{
  "num_hidden_layers": 16,
  "hidden_size": 192,
  "hidden_act": "xielu",
  "norm": "layernorm",
  "bias": "none",
  "init_std_up": 0.05,
  "init_std_down": 0.00442,
  "lr_head": 0.0122,
  "warmup_steps": 83,
  "max_seq_len": 512
}
Each number is 500 + 40 x the weight over the matrix's rms, rounded and kept within 0 to 999. Layers, rows and columns count from 0. Numbers have three digits each.

# layer 7 MLP up, 768x192, rms 0.258, rows 0-281, columns 48-95
469429507436469502518477508490502529499493500552592514508531601495491512542577481438513472468501507478542468471524487453489449462527502523520449
449507548489460502520493542544533543571435508548457492505473499503493572537560427475472527510508557500443465480496517522500496503564487435461475
517520600477508546407490517510440523550445543449528464473414523450509419470428484491487547429497519557484534514517423556483495431478511518535541
543523472464479561445455512494497552547533436536478490480463545434429494390458438553564487558472478524504579492475585512579415536492484525482498
494464502506467517472466463518524531468534512503536527519528428536390531507533530445506466526514462523466497597510538470524513517462476448563486
510464474478495565446497517529488479543486459474533479407488459526511416532491476510577509442505539580456398512495579539452532551513480528436516
489502534407521446518474460480446509520476465500435483544494473518484526481486484549488498514462522474503504538446504523452477498493406525527420
485508548470500491537498517559470454514507554535436447453463454462523466540533504467509453466542547481453541552514479510510498491505543547537519
456467566537468483563503504523448446547510448519571476501497407476424493505542489555534502528528549464507413525479498479481538510561432499548465
531505517551487507551469421443513470470491432497540438473443464449457515468477489534517540515538513466455551485472463429494425480535485590547468
438572486471493512484483520571488435503489424550440480450500532516498441472515464572473545520486514523479504576491566515513564448503573544489540
470520568502526453443505479481501518489464557455461516367476469512533508475498466463477494529532510539552499479540553464539487534555437493487496
486515463526517511446546568506430488504461472486445514497520451473536494498508513584499452494508539589405453479454565520461521494531463516511512
571467524474476441551542521489485562541484444507555470528561574493522565451534540552476488492484381420483513458494472541498468485487458506546530
455562510501504494530386563473494529499541475457478486422422437463492485514484552554478473502517498430473424473487540549498524527475477508479479
555448506523578439526525464484542492485553482598489465569479475484521506537469551521483485512477552513537401497496515531469507575497464520463458
561538464510481516524539509531559483509547506490470452550492487450496489498495611490575519460527530417484605511544531507501513578467491515519469
510507501558508470523411529479444546456489509474474522478432562508515540440467473488493583554555548535410529513454528428499523438458462427500535
530488447493520543478518553481518496566436575512419654466488543492547484460445499497456470532442500584571498462490509532502520579389562494467530
492552537527516449497564544530494481560489527486467581472491493490480442398430509523541470584426523527551470508494466457459518492553476464510539
476552565499485499428486512442442496472465501556530562523435451453416510575480438540482545443551590500516545514552488470479447490473485524486492
537459512482480528449547524471477472541493507518559476493524504528470486453485475455558539544532504447475486529457443547490459440541488442485478
508448448544518493529502494520592543529501586526432546485493482512551511470546498500505607487469512483603505509490562512495504483508470481421504
591532508571524491475508429474501497490546501535488435436501496452581533535503474527521493470558556421472575479461513406540487516554480496475496
436454459492531394404499447521522469520572464559457548490431511493544459524513501470498544448473507596466517573555543567505475470480418457472591
526556463504483533451475501449470517495470477526553637497518517535517536482471462506576556505539495412440507495506379447427473450512483487476531
450464491503489454567513541458492487563464511490512519527511389470516554478516478477538491500506554442459553566516441507461556489536528526566485
491482509544453487486507463540490486475506436518504506483467428460470500498521512508466441473476490528545498491570586476516481554552557543487544
518531527534557513522467428558545538486533464467488537557484466458521479500484475447480446479483554531530479540550544468506419546504496507524493
464510465500588449578497503485554460509452491458479479480476493500477505483448532459532519489534539510576530522490509550499476533547477534534532
478493570439503509465502490481558500440474469503525530471440519534577460497537501482482511435504524535474498491520523527445431511517504500481535
422404501508494518538485513448475471522493464493527429505532571541475503571532503471560553497474455467524513533483497545522519507511495535534480
536490474504417499520417476472532468470466485539467492502483478556585452455497482581498440494507479456486406515433546573520468527500493510494534
438505524549512460518519403599441477554451574570493529544499528487443549525525494512489361469487459473439463510559526465462515437515463507515484
479513446462500479486514545508536425474571517428471441552539529484514508534560495429534515493483433526535483557549465473469461498484399486476563
424532527479488512559535490575483500462573497481462574534478505524430440484545453456534437464511527559513504562441495505518490468504508472501413
499536519500476458510521499528508390543485461464501512510505559518533538479482506569475439554523481518535510484546553505527504478491434479411534
489506562557494455386523523487527583492504507554488510608449513466524570479536518562495504463432559554447517452507493534496583493494608498479449
462479556454466499521580482512566412520476474502470461503509537413530530577542532540483427507587511545485532498512481567565582478550525544519520
421599532514520567522558544521468590414508541517447436520491509407506517438530570417467526426525444463517487472545549529518482502418498476513538
488540432520473523524499458514525544593496499540509457497507485523473446493458567525494549494531529452500481454452469502548472424424435446441459
401489550535552449499464538445527514580561447455527440526506490516513445491474527489560450502450504492476527506481437539510521564486537535530523
528459507447505515504516491479483547542477486476441492482484533481495543516479613447536512487526472504501539512503469454591500558537488503416518
514455435536460477570518502455501529464454470489519473487541445524541518462453442561517477432536564531608562495516518521484414516546492498503517
553500480528499456556541569513564471531445498485528544539468512547525421455559528471433495541464523587514511457559460505485460495439473451487561
522411505522542512535477456542486505521501544468506487482532501400626486436420457540504452525476508529529500410447477483501493562474487517503545
497512474501514454498453517453520440514469475453448491439471488491445440462460490459492471481451576590568481478473522466471410490509463421507477
509479509491444557600480381482533525596588536476548491484455560506422543535525533505492497502434451459535517449441517517494503491560499477502507
459507540500463511448475471507507518529485453497479471473396518550500573521558504602563486438530570446524456553455459498503436486495482491486456
453537474481472514495514596589508459463505474508503467439425452508525425594426427502578499505506489438443481560516499495493439517544447483509438
519495501453466409505483463530439559526516426479524529418531508500482442456453396522467502523545453479539516449427417471514594548503520522507498
472484540489506504499514433383504513585480559482512552516499517466513512521505478522529554523482405526559506408475486476447497440460567485525517
503455508562440470524501520465505498453462531520434491498445515431495557474493458567547475550538525476582483492469468511506547514429570439425552
526566520519490443476462556549458491480499540459534449494469556499512500428505530478509409444480499500472492471419519538551421583446461493539443
529529498466493488573476482530525453475521502532507499534448466479596487508567466473465525511547493492463553586473466517499518569511512462501537
524543428498524514530553538540452546517505499514505468499475507536459522464440499524454545404513497499537501454507433433472566477475502524490524
556554573475487492495553538505502546492439457531483542510514485521495479472534502479434456550471535495494432527557478451432549527483514453534435
603521475491505484519449446488556495529521534492465458407596446440507455541504501493574462514489481469506503487482489557491495495536485532479475
535476528504443488491502479493456558550534550558475456519448526526519558455458443503474479490499487515561471511514493426499452551613544470521463
595487469499501605533506516520531502484503503469467517519467470456540488491546572483453498504408476477425517444513503457515512514490471527477463
453563469475546511499523517498485535409457443482452446489510495479462498564471545500520515478532503469538451581561562551465554551514485535496510
525497557581489491481475529497481518499493471501383497527501507501421464514469487515451490523429537558530553544552452496571431501495417445537576
458519500522527514543498461467518479545474461479505495478552431512550476517564533500506496515465522458466491457554493440512494534555386481537493
510469505492444456525553575540525446471466487478554584484527493508529485497473586506517528457550480463524445480548437526507515521508473540478447
549488454423485529477469439466460514452522590458481442521488537492517532595526471427489547561535520508492550531499531511529439507433471488441592
519479534469500379501480545499468482500416480522507525500476563481574516535562503526407579479456498581468544546540469536482554483485455447570529
495487496468551485563469516505554494403477515536427508466523487476476479437448491440532493525539549424505421503495542483469496629480563538466553
517479541510569609499550485482576505492459598526532474572525458606501464507426545463456481473556453541448532481496528487543528446441493571519555
498507461566555505501480516507475500504543433499482560515551478507507572497480548410537502458460536561465429477502521452513500519557527488455526
480551518456452389457489569468518494434468490467557478561504479490512474472504513460498483513497544572519508517541475492393493478538507553494554
541450434398468448538475660453544542546556452492525510400513468479488544502487564505527460492567509529475544570560473530537429556449480443496477
589507540500482570462513520447577492524420515481489527536482424499534587539556508481514473420545527510461499555462479480550462569554438521507500
545482473577449412501566547451511411566453450582423503577518512519436495503538486426520467507459486441490480526553537391436548527468488523521493
422453486508515532479526533454526472400544572426453542494509546523431522483487527481543450458447531503531533431515463457476503486472525520565377
532497444478466509470546428466511490489477508481495483586494486495451463576552546459514504424550621451512458537484534438427513559543490561504463
495490490465512487544458536539462504504457499509505502508510487448466475542546547452467493454548509468475465486486412479579547441466466577507501
531482469475536514469515505524560438507489420500538546493428501522479526474519576480490468459561534518503485446500433452430426534572524498567431
452420596486472489500512467502452487570523516465450490539431571457550469489532485537480462474473485550502455493469500496525491537495486478537550
435571490496546540514504448466539451493446465522473524483482527505496570505542470482523521490526504532450550476507530455505542517482479455413516
548495466529556550472552487510455503528480460497503541479497516413498518479542527452549467524506459494515452473476455468454507514431506581456580
461522483556433469400416474534481461438513501482513526421532497473452496503464495535489509454537565448563483531506493454514462550552462565371430
512425474558497530538453517484470454555456503560485488458469560539520518490499467488501536436557531498490454460512533529523497439489453537548508
480515567502478540488481493461489474512502464473576529461520417494516487438457413483496482478536463538563544512581460521512481454464478480559527
564571507519490506478523577516456497479489586514451476528476486426516545435545432497514481527424504492499464460552497513469544496482479491467452
467468539460456527494492515483472553466454499520524510413506550488468480558550470448472529529565564493494526444498434477477500475559524546504494
531454502462489535513461473525461426541541541528497523471539564523452519474463458508498505609526468485483495447520543522540454476459511488485500
582557501536510525470547489507475398501497539471524492472459544509470481480560577472519461364476497482494471413448494462498526497498522497482482
480507438520530444503546489465425490453463553531521448544505533492477569506497458498531482452520486579561568481488548461456424533538547456513483
510495497450529537485458497510495544514485504471576478516604436432532592512509520536543488518576514529570477455410469504498486506465491478479465
523441492496485505519516467536515539391430497561484542490529473553490450533603537560519448451440504520489475495480463459515510470473553505454524
529519527468436375554481439548504506417507486545473547473504504492484524500533423504569468496526547569509533462504477530476417481534447504503538
544492473486427500501498477507538469584512491489564500501550510478503502550421546490493491613572510518563489455509496485476478546529501475437540
481502523555469475522469478549525555535521486506425498456537512430462495490500502555481455501506503462450484449494590580486531521534539459452490
521459503549486506522446553560462461555480475504581539494491554497526514487527543514454538560556535463578535458508517516495455541434497491414498
543519451514468504501484433457519512519502545496469471485469474502481520519467533471466552535524505542517486559511484545571580387462487492471535
501481475491534514523541498511507453519463473486477473430534522465503494533521443518524534535474470483474501536449592511530431531473476501502523
519507478542526484527518528418461445588528474548497486513541491499543479466533407454523480548543487520484545448451545451516454519511476451534576
478569490441502454450495487533577506495501464524474485505458522436542533520510463539594514435475486420462423431504457463494486482467483452475499
551489486462493534534558436505468436499526491469495492523529450517530514491512536545484535533479441481474470440482419471458478552514510578571480
575485519507514478392486534488477493512481453447502472526526445450529506498474526431563472449615507532488550428467512516552449481516528545503525
569482538512500488560572487491518481442483548460459427488477419552534515540450518479469451484511447575469467554488533511460492516538561521550502
504496542529505539586469515533532502527492479450507579473528521504460500540495569465537435474465511462491422478578492509537501562477481528453442
521494561514490525488535501522531490429472415529497535500440522487461448502462559460539511488489465514452456490506530488532486504519562613468499
474483511510509515467501492542558475531498540493524454482489543534559500481471458474454486432561515558487496530535454472442570490478476512455527
477499516502500493504546468494515491491491480488525548524487459534440463436459593552487490455452524476542486509522534470518487485516538502565467
542519478505478583580565493491514547491488493455546550515412489483512501428442563499581500466462549553488593512441536459540480512529494489488524
462501488521521539530462570503493509498503529537527521543475485494555550501397598508496379493497455482504463523468498464516528486507526566511451
548445511514454453490512545491455442495475555500511526560501527560493480454443564422480485452512457541520509554520500513555544495493503502530470
523501465528392559476533449503426554471546468480531552470490536493581624515454539478434481551514476513536516470524536472513488483529496545453563
496437481481445461537535477527415491529454560518492461575397480460465531429564473566529524471488529499486532529441528544501573465585509490490487
546474441484439479507564543532532496552583508429486501442512499482449534478548577530505528560494460545478489522537522499462465536481520540476416
520537487481529609411527442471485534557463535429516586467486451517487468433594493431422487437573543491450464502470499541457546400468469486477468
462527496549466546419505450485509455510540463467496455494539570546448466461518500528546509469509516472497625451429432509463476483541498519495469
588485480503481579497464513535533599448579491494462541473546476547453486443498481527548441410560504493505465550478526523522425522527511533498485
535483443475468464478533501467496482527526487493507572584579475449491537484571514447528534528528493551416403486495526500502498435430453443487488
505526440490542483512550406515464493532501519570486499538454574548544448506517522439527402553488557537477537531455553529519491525493443453525522
567450468483456491464452508656496447506454454497422504484443553497499512534476522512539500461578523560457400474468491484488410519555501522455478
607492486544542503495508565447512547547477518530507503550449483539477523467496447492501483477558483483547456506501441527399615470557490575504504
482527503504510426509475481493539473465515535535472454468525473525450499507452504520502525514530551577490480496431581494489506488504474563527430
524471563470469483518581497538543486526489518495528468482529514573544504415525479503489504508552479505518508530524580488459474512505482527459463
499466518526455509520526542546562425509552438407501531502505506487519557449577496525517501495473458522523452484458527517470438388491514444439543
550473495522483510432525428475544606532528449473512417527476514522480514486437551469475503521498444495498523465505497454506485496450465504542488
490445601455543478531475541479529467534524536485492545417472531459471489394555488509425463484500513537557485482547518482562445536456524456477533
511503446545449490516535562550563480527493498533500565520530551533517494483492489555656407492472515478449607492427515478525541536448482551493556
548461471475459570518499509513464518455460458463483448543522497462469507450555496508481447473468477453545564504529489538577498491472537566461481
453516490463533538531519519497496508549429463572514488479527492491450517472547538492461443433379474460528528472470521482412485558528459585523424
432465533481511499470522465571497447490467514512508437472517546494520587522542549506540487474474478450533478479497454496460524468508475505566545
587472533437499547471540503540475534476482411499517454468470472495565488509529548524506575505535559552483459522450531480467514511525516527562452
464461441522526507488503446459526512505448459466502477515461580524516520498413475512468523424471456468475494547495472506584573596526521462445575
503503520515549467509524603520444399545556511501556477491491494528420404500481501597493459448537448436530494519531504482514511484444516509502453
505509510475514382550455504401547433559450510514444550529433534568518508505502520487444541508532509583479489583462514513529497515532576541472523
533483565488483512584448479516494529452415508563460525464501503493512468521487608548459439499435459539511482549522466501469452513489508519393472
510493589486520470489493446554495512531519494509429504469485577536431502432543495536485515574480560473486507497492487596539512566548498557516574
534532447538498494516480474502490474503482478528428467461459501578562479475488466469443520485521475511493523505507417513498467545446470480496520
556482520477506486491538521410503545415561473416533512466444452489466524481487538491481534501476512463496588494520531513513427509508518530549542
429445483493496470524605509496448493511556552453467532537464510511455472503504418427541483563526589493468443515532535532534478461420495547442530
471478488492414432512550498490482475543535429515468616460525452529445544431520447552479526481478482541532420462472459479427513489440495425553524
524542499552558492526514553513511475495525485502465462506491510486506451586469533525478458503481438497435529526544453495418487431510414487518501
491524552490479489516503504442479524525496469522497462547576481465463545472514509485555489512447513458498527585455569403509447470490482498576455
506501435521479476511563496578535555472478561508490439476430503569563572498532505498502521534505500498503533413558480536511488552541528518499542
488509501516504490507492458522553547510519539549522465478548472465473532508470528501516464537464480562500516563468509475468422487515537534526481
520518530495458449490472552472536477521479560539497490523566474447492499525481498483502418547614456463494554523466461456507416490460530555517570
459517460473451476489559451498560533430490503457435509591472467502470434481480526457547514526529502541552514435514452526510532502517500557525572
510464510485542447503478543464517535476451531459487450530546537514471523486523441449528462486464565452514516575507552527484471508481485519479522
418475461508466457446458591479520492515515546511449461482439541555553538535454542522503514476486470451515457438552512505483516393488475488555511
506440467455510497546525555506491532479479563440488571510479487485526475542475532436437498525517542546549445508469548515512506449401506438491472
574493555449415576471565583485493619522545468458524501438463540483504460542463481465457458571540571511427476545536495559485481506586510430489529
526475398495502456485434439531563559528540555506432558472514543459464497463546488568554457513449547458530551528446549481481466437501476517490479
503513572525459422477536548511520496498545503574504541425467475500508486519438513469470455504452598486471486531449537520516438556556574497487531
432476526537476477531484472496495448554504539556483463480561512432494526459584437525499453452429513613569521470573438478499518521463509579493527
446470547484484554498466505481455596524508477454500472520557435499492545497484471459501522515508554492527562535512490470528534525523476479520514
569484470466455474411505506467531473496504511512460520498497556485540516462525421478587451535466518548508549454515544450474528565512513513541456
447466514451486535514525482601524553507444508588516532572490496429538564584539562489463530537544513499455530529479499476572465491434509471510550
565443535506527467502549497516556479433445564445427534429522448493500500487455436492515503490493513477462562521425478476506477556586474432491472
513450482497509550534490489532528459520500527463536524526533526456539529602402566402503528479501471521519479574463485478507460493494476482550482
576441518433530482490522505525438511512517530522556484469521482557609396546463530516499516514521509445478540490562443506488479407434515488562533
508497512553494516488475511461509525460487456450468532519475487584511429506496492476465447503486489503481437526436430516486426471562458502507496
540526471459524413513463453436540465537469478544497411434567531471501531466533540448433537511527548532515532507481506524537553427501458473562516
449448467450490577526472493573476521507514500540520536501516474525447490513506526516523482521500583518482494481497564522424488551498583491520548
457486527417513496515578467552439574468539577495470447463546501479489540539489494543553482450510576461440495483533417482483504529587415561488508
548496551562525465573452474463455519519511485409491582480513504480472457475538530476447451443439520452500489530507482513547436444500468496486590
469480469469501482507462419551453605521455425518457479511489427506483449552497478519461481485505525479534482489575475528504517427480562471458477
505504515527415526530465507416535464490479536471492489485498435521501500485481488527557518586572494440508470541566523598490489492484485419548454
430494491519464433510534520511496522587514509428497549400533484553558466499520471542499500508490508485472600492478443531586482488417507477456481
487452510493500499446543535529524493521434531540543441422540487442520502417493500504557455529510512596509533557571526458519482530448440451560588
477455511461384485474534446557478467535466510518541470517606430523441557482472520524511473551552546508490515480620491458516507522478557548481526
499523456407446471527528536507496554484447495549528483498531533450517451484510489490520456553536535509479499500452506532487513503464406510471525
568533491464468472499538432421563518535458549530500491479503509532485503540508530473541483492538506513461465436527472472506549466490580563539535
568546559469505469578461471518500495494476514507495533520475546422505476552538526503450525421495529444501411550601504513487515483580495511584495
446528472499428527537519493487520531465523517460498455495475524470438464462551518419516524528559392503474476520490552506521500456449531500469479
466543479480486570482416478548541492535502474493472531506479536553441602533518499453482482504496497499516499540535495499496556481421556538527511
532556528533460522431563520477535516535476502535508462507452476502460468574487462488500495490533514475466512515480573416425535499501518503526577
544455502545445508530504433537471494489449517510537460488519493547458491503489513464547504502531427516441519548498520481472544480547452386507559
571536563498564529492458558514412523423534448499509547520496488436430515543535519498444561509550513463513451537575426526436490507543475522480551
532508534499490547477461527455473535572511504500464490508528506494494491580520499446514512465525483450493625502504523479491508518491534424541509
479433505458573546541457483597569482552482494489517471484402481501432514483449506480527445501489504490511499565501416520473497516508580466537424
476486497506556542517529546515511510486546440498433444500525561537488478460534547528569525462525429538538473553498499493501566468444504519512512
466505474547556457489484472483476452429451576504533456477526477492512502475546537523539449458503497516518498503484452407499444522551517529521567
465578489489526517564470513494489493438445460484398484546510530507482574495517555482489542634562561517473543530464476515457481425519458548499533
495474497510504522552492511502567560546540465513510517491460523498442525505496513479489467488511542520502482490509497428527539504429517466546585
447427434501457518513494460475506617459552527493432513468607490522513532436502487519508486502420574524560502460496533457448528483434488502456538
467463506502390579480515464509521534572449476456486451518512508548479503518472443443519512553489534517417452555570463498511549518465499492588572
445485484491526469442492532583502497493405519515446515486500479498410446545465536556491497446536517489503548552522515519552521471511437453454509
434508488497416528517512517445471526480508509453505560545444501503473495476521493466489473533475506535473517452440540501496474497467491506474482
609523493455501438424453462488564466492482541470449478573552430561501523496555422534609493483547504494470546570593503467465455532532443498475556
496441552523522509465505501586470435524513442495492379423497548472477431485460491523541549545539482583488472497520399475443536491552470480476554
467449463461502520436532506437549503519481454481498487510541522577572475462553533571571526535514505584484447455493496467566505496459479513488495
513501470554458470464490423509509513534527457554471514403452528488503513454505475467527522478413539521460492447509446506549523544490417489513497
566505443486516416465452467425477490503576492537471497508471472455523513502515462476454570563508449517444476500548539419540499477539437486474490
467546512444552517523518506502544536546458448544507548596505493559491524489464454446504533483500476546485500542558496509511493452516441421466517
491497497552490458556547520505494563476557501421464530478492480529508404486517492473478502453536545562528544492509464554562549473482503466531479
522521482507556488525481457559530525517482489494459504476451507511471559457474532522462537461488478560510506494500492471537469507539546447521506
452515509475494584493489520561514518527537523514483521390464515492460452456509537450485461471493545520505509499527503508519572491526525476634488
477474477448513522504491525507446473532477602466483540570540461450444526487460504494567437600525568528523502482490502426543571527461528498487493
486505574499516503490509504390543473438537503524566476553460447519546453541472499437481544502509491478479462505530419524482459569527432481543526
437534507477489558517441531529596568559449519530513505478491436493493444487495496498453512505401469494477520466485442505439472524524506543503435
473541559540533448537484521455530554494442554440483500504509464521435512406536493470514547537473528548496468497468473534512525476485547474487474
512442463489458443488461479524492467468435527488590536492494524558511486509547448483512480473570488529456586504467525453497438528574487572484457
555506499552505510452513492478524436397486453562521543443481513466493571439500523475559477487537497523468401469445580441543540544453448523624431
473492449474561446487424511444528482551476534462494482497549480537491550467578463504484563507586468559486525452521470554490475507533527469460478
500500487413506410462492507513417496555507517435477474583494442531549554457469494505534431501526465533387490528516575519536505459541458537507473
499542528529453516488494613461506477559512478595518575488478540459527529507538515495495543464490464476533516489483534503490547466483499505467454
399466465450533460479413502481479590540480519535484485530588511559508539472463529588526555456544525586565519495451497451522537505558518542479494
507479467481468523487535517529497518523508554477453512566479502475548432472439444451464494486473496431572513506523460569498522507509489449558592
495561484482521396511506483512464477483466522402465464461427488450451553426539521482532555519457467435537499483562429446519536574569506535535476
537481508454556471463523511477461497493606473455458446536512525551460450522445501507541572510503547544543471478505519521440491462514486499514533
519537442493486492520495547471500487547531488506500443573515517506449474516501460486486492586549465467484443505516467513483471520553451549491425
454467508482514537453489495461533502451481468522464493532481507531515502462503510563492559505486549502574534473456537445558528451551506535518554
472544563529462493496507474496492554495404532513490489594522428539448477508533562452447520574526486438509602474471528456552451518477531469533514
467484485499480464478473417527499472473511603477427493494554497409490458508439486493420517462523516555515481511497560557452502457530558539563555
459406561495504534541503495479574474532464481441479497554443539512490500450502508497523493473497501502546508504502532502468495499442491476488530
491434503544501517421540472456489480549545621517527533493500496485468493531483487526607395535465417477480406525548516438424522447499521497434486
544516461497511514461475483426422492461515544498433496424505538490500449523543441511503517480560511470485471507456447520440530513547466534504467
516492476555496472537564380527538513588502564490503588500464586590464464600563537385524509551573553543470478498488512499499451512485454437583414
599514451519437553555516490491518561468477489570558536489503509457526511529508554479448502409419525557451485466456521452522514561484424386510555
504488489490470549458485495559410529492483540509515499543481527452466482527474527534492579550554464507461560460465490508479493515523490502555475
514449507552524608442482461539525582496453489421493477485487404445491535483575586526444433489495499478473491448528568481550479542471466529443435
554524446531490479472550461488515534489535506459565546563443487407541537536498519496502520533536532538507495430563522514511524538480495478525554
515459486544508467478595454490474482516505554570473401463537525464484499468507472418531460459474423551440458515483522513550478454505496541510452
567491522555541504529473486523487505500482554546463481469529529457467500520492516492493572472477541469509492487524510470475462470545478502485442
514550490537487512504556522442432528535506490499491509489504449446451425487426488592486467504488503485505406507527551489488520667536498521488527
540521482537546499482534516491518511515489531461528611534486435421451486487531494498544516484481555473536473544464588498520511489504469523491515
530555542476575477519456547519535422511459444514505504488487510420500489555495543462505489502417556475529433499498549413503511476473544502500490
450476544417523431511546517493519481544530538516509480511436519396420492500472510504535492478575537566482525475507485509495515499414473467525475
479481495519497533468524475426533477418517522483416607487472485417456513514507510448521501513532507583567489508474468529555507525428430493475545
462532549480469448453545453520456523534483473489452482488532486509544446538503488505452536438489514520475561519522547505492547533578507536530505
387437444508512514506460478533499546449502486534518557556432497553495517545580527468561507527593579536446501522473589451496484471576471477527484
487493562549559474521534476474456454508496546473449483537548521515569498492444467422515506511474498469457475520473561498520459461523530519515473
466521543501533520513489523471465526518504524487503525491511524467536504444471521523520512500565501488543558495460510450518449515560491484572480
520568523536504486512557468512537472529500489481454466464462486497502502532485503510483527498461499523464501536500428461454498449474469491545498
570483448513514443439498531458555445520533510491530475471503483540537471471466487452528564505468455514469507469489475505489550444526411509495448
515461514468514490511425538560510498474521494451489457566498488482491604431454517592517552484543476467488456505485488538515517521457464509527479
483520564458565471567533499509611512491495457514478423590511446518518519549437473422453508480435549554558580482471550522514427508504502520536552
475482504554506498488512520443547517465501510513481478495433458418488507511533454469542494508465532524500457552438521500515534477473532528455464
444474485457563595482490555447410521499488455494530524530461540486502507433529436447497413542514517459395461464500443485484476459574516505497480
505454451459543496543544508480530521483470531429463490562531530480483492496492570424500412488546493557501549535524404532535537409516515513537525
458548518510509507493462451484457537497517530440477523510447461548593583495462485520557477508568515495500574526514497538503529427501529509524488
574483589517512502564427442532445524489441597510510455492529554520533412535530468490482523510602454546431529497558494506499548483505513498518463
534442570495513434480540510534497506533545503515538498498498498470499466506525587560509481528443514565504525510560482473562503478451433458515446
513548507505536478451524509459482452464487530461473471513616486557539508518506542482574444497500525514499550409503424527463489473498476545502496
549490456425508519493514388538538457526452464470427511509516437526392486460442482428500522577454455568426585488508504488501513531528480497467465
468546596493509506499488431471447497521506551523488517479481480502453497460519477517485476529545530545503579531513522451469500511509518499445518
468541496426531441472441513488507487562427458476435506553516509510475475584531466455515536538523518545584481529499525504484531551452544503502509
540531451499544464496463453435518507484517486493534506493451544550539501515418538466403521508533567474506460447520452511455482459593429498476456
546520539509549470528515515514545512499489518581506515498483557494484605553564517513526568482473519478483470486432513474508560421480488561484493
480549473419433461526423576471476425471516516538525498485470513567561565515481539521497455555549563485519479499522495540503557573482493494448458
474478444533475578447551512477525531529545427553534445551496555562488534479445512551457455531478477456491527492536463414496537493483461507532495
483491476497487507467519566513450493523495465441470538507463445466498474406528479452460495503477527437472500493458483463563448529468505497533463
521496488484494459491374503502423479511481530473532457521497541440538591509498435459504498514533522506435458546524572551522530480476472475511499
491513486467453448461535472517535432480522473508424422485470487422539519514419554428524549467557490514478618554471501541497508519557432517549523
557482543499440507462497425507473474482531519510512506517537513502503527406509527475562486508537591506451460508536461510466427500487489501456527
498410430499535466517491577541524544503498457499506494494527515489455543498589494546532535542487547422543544571464432573524471542529559585559413
540490478570497350457570549496527585552449473505420489549496543514547598481500471501484540519502515453581469542475538537524494470474466504489521
511475477413519470528515552470552428517511527495476501520521529476438524480433479553576546499530544478487504457519502502443589484484414580504574
489542495443566524485453512544484464560512519518469487516459544513414461508474516437516497543567533468495501536491562479593609517414452487475576
510499541515503507530471454562488537541507461501465548439544540411552462416503583414472496510508519440499558502471509399464521637600474467522498
471577485524433518471502485452514487554527455487451540537451480526450428459530487485494482501490540466471472510501472485509511498544497424506494
506530524498463516548449425476487467471456508519543503593490510513480510476499562508554506537561454498496448526454449484440554541448475591465560
482468508535461447488536501552469517440459571446467534483498498553506472529515511484528490460507534480534453529477430549445468520535453447572520
508561539565483542500482517504520569506501566532481528521516552510461508498447467504445466517570444501500530454508458548457474479486499466485539
501477554550527455510518484444477574508503554528539502491517527432461534452459505463473513481516533455577489484502528503492527455489448557484493
536586487536548417512537527501505511481525501468503515481512517477462500487497497463419466504487473501513454499556505493568520473513451489497491
539472470432448507505504545479471473551450505511526495473555473488454531468521551460514445487487448497487493482528505546503485538500522465463528
485466508493520465506439531447475507453413578505491476526442514463446478526500514524502477446570506544490491475523492453497518510437434484529525
496452489515465529584473520582522414517500505448534485443510499463527490480562513483513437410462604547452535540500543473548554506568511498548478
488489506429481535502533524509525519532517495467553488467647413546536520483456446475518461449515522508506487441493579457543490541488552478459453
533455519477507528461571512523521500501500506448474462513574554523450590489470482463485450495472535583489495514514557472504490475512507493510521
513522579479466419471502458511459466483478582588530432542472534478553498487515527484436443580567465524455482479586500441509569513469584419455546
527489537425551466441522502483515512492513463576486509573495500532571516520508510543524472522510522552553479535608455411476499464546509505500517
531520466480501493570467551575520523482530530510478526432455479501465503466438538547453511550546510581463564476528486492554569451427495495495446
439466486515464488572435540515527491476423500480490496474509520520539575523480544496455467516549501471524499483521427527479495571392503473494564
574520454499534484455537464486500498570486500490447495409511509507548413513487498520531388510535509504472493509513469524539425461496432475444559
503557496462480487522562510557495511515448471522487490466533462522461493447512520370491446401523463521457537484607469565512507461573459446492614
533460442502431539502468498433526509497503516479528527468487530401504506504431525534435484513511493529453557486541534490522441515463461470516477
471520483544510496544474502466463515553519559463497517550511550540489526593552384514488526531489531525504444460520533530479525491566502557513468
468504459493507514480555552523459474492501469576498485516536430471453502439508543533446522539495499585514475506499545505475442442495476452403538
486558505484512498501517478525389498550436540513538533433521504452427521530527541524494488486504453532442472497509491518511496487502454574477545
496476459546439530503533535502511544504526582498545433595511534480467481500579493547509486576500469413584472565526544480515483611504509466494479
554506407508518548457561470505462557574490515518521485482477471406468499475602522540551474544419469437514523465575548453525457515510489478475463
570508504517520541503584442431517525548544528495546531524472477460469518493492480486506471497553452493485550472449492520520501533531512554501479
464558567548567567471514567547447533534485564500548464576523509490499467445503538512479478546538507563488460542478506564424534521487478566503552
520498554455505455509514469469450526497506545417511526535454451572463493497507501431463535554524554552426476509509481507488443509459513452546542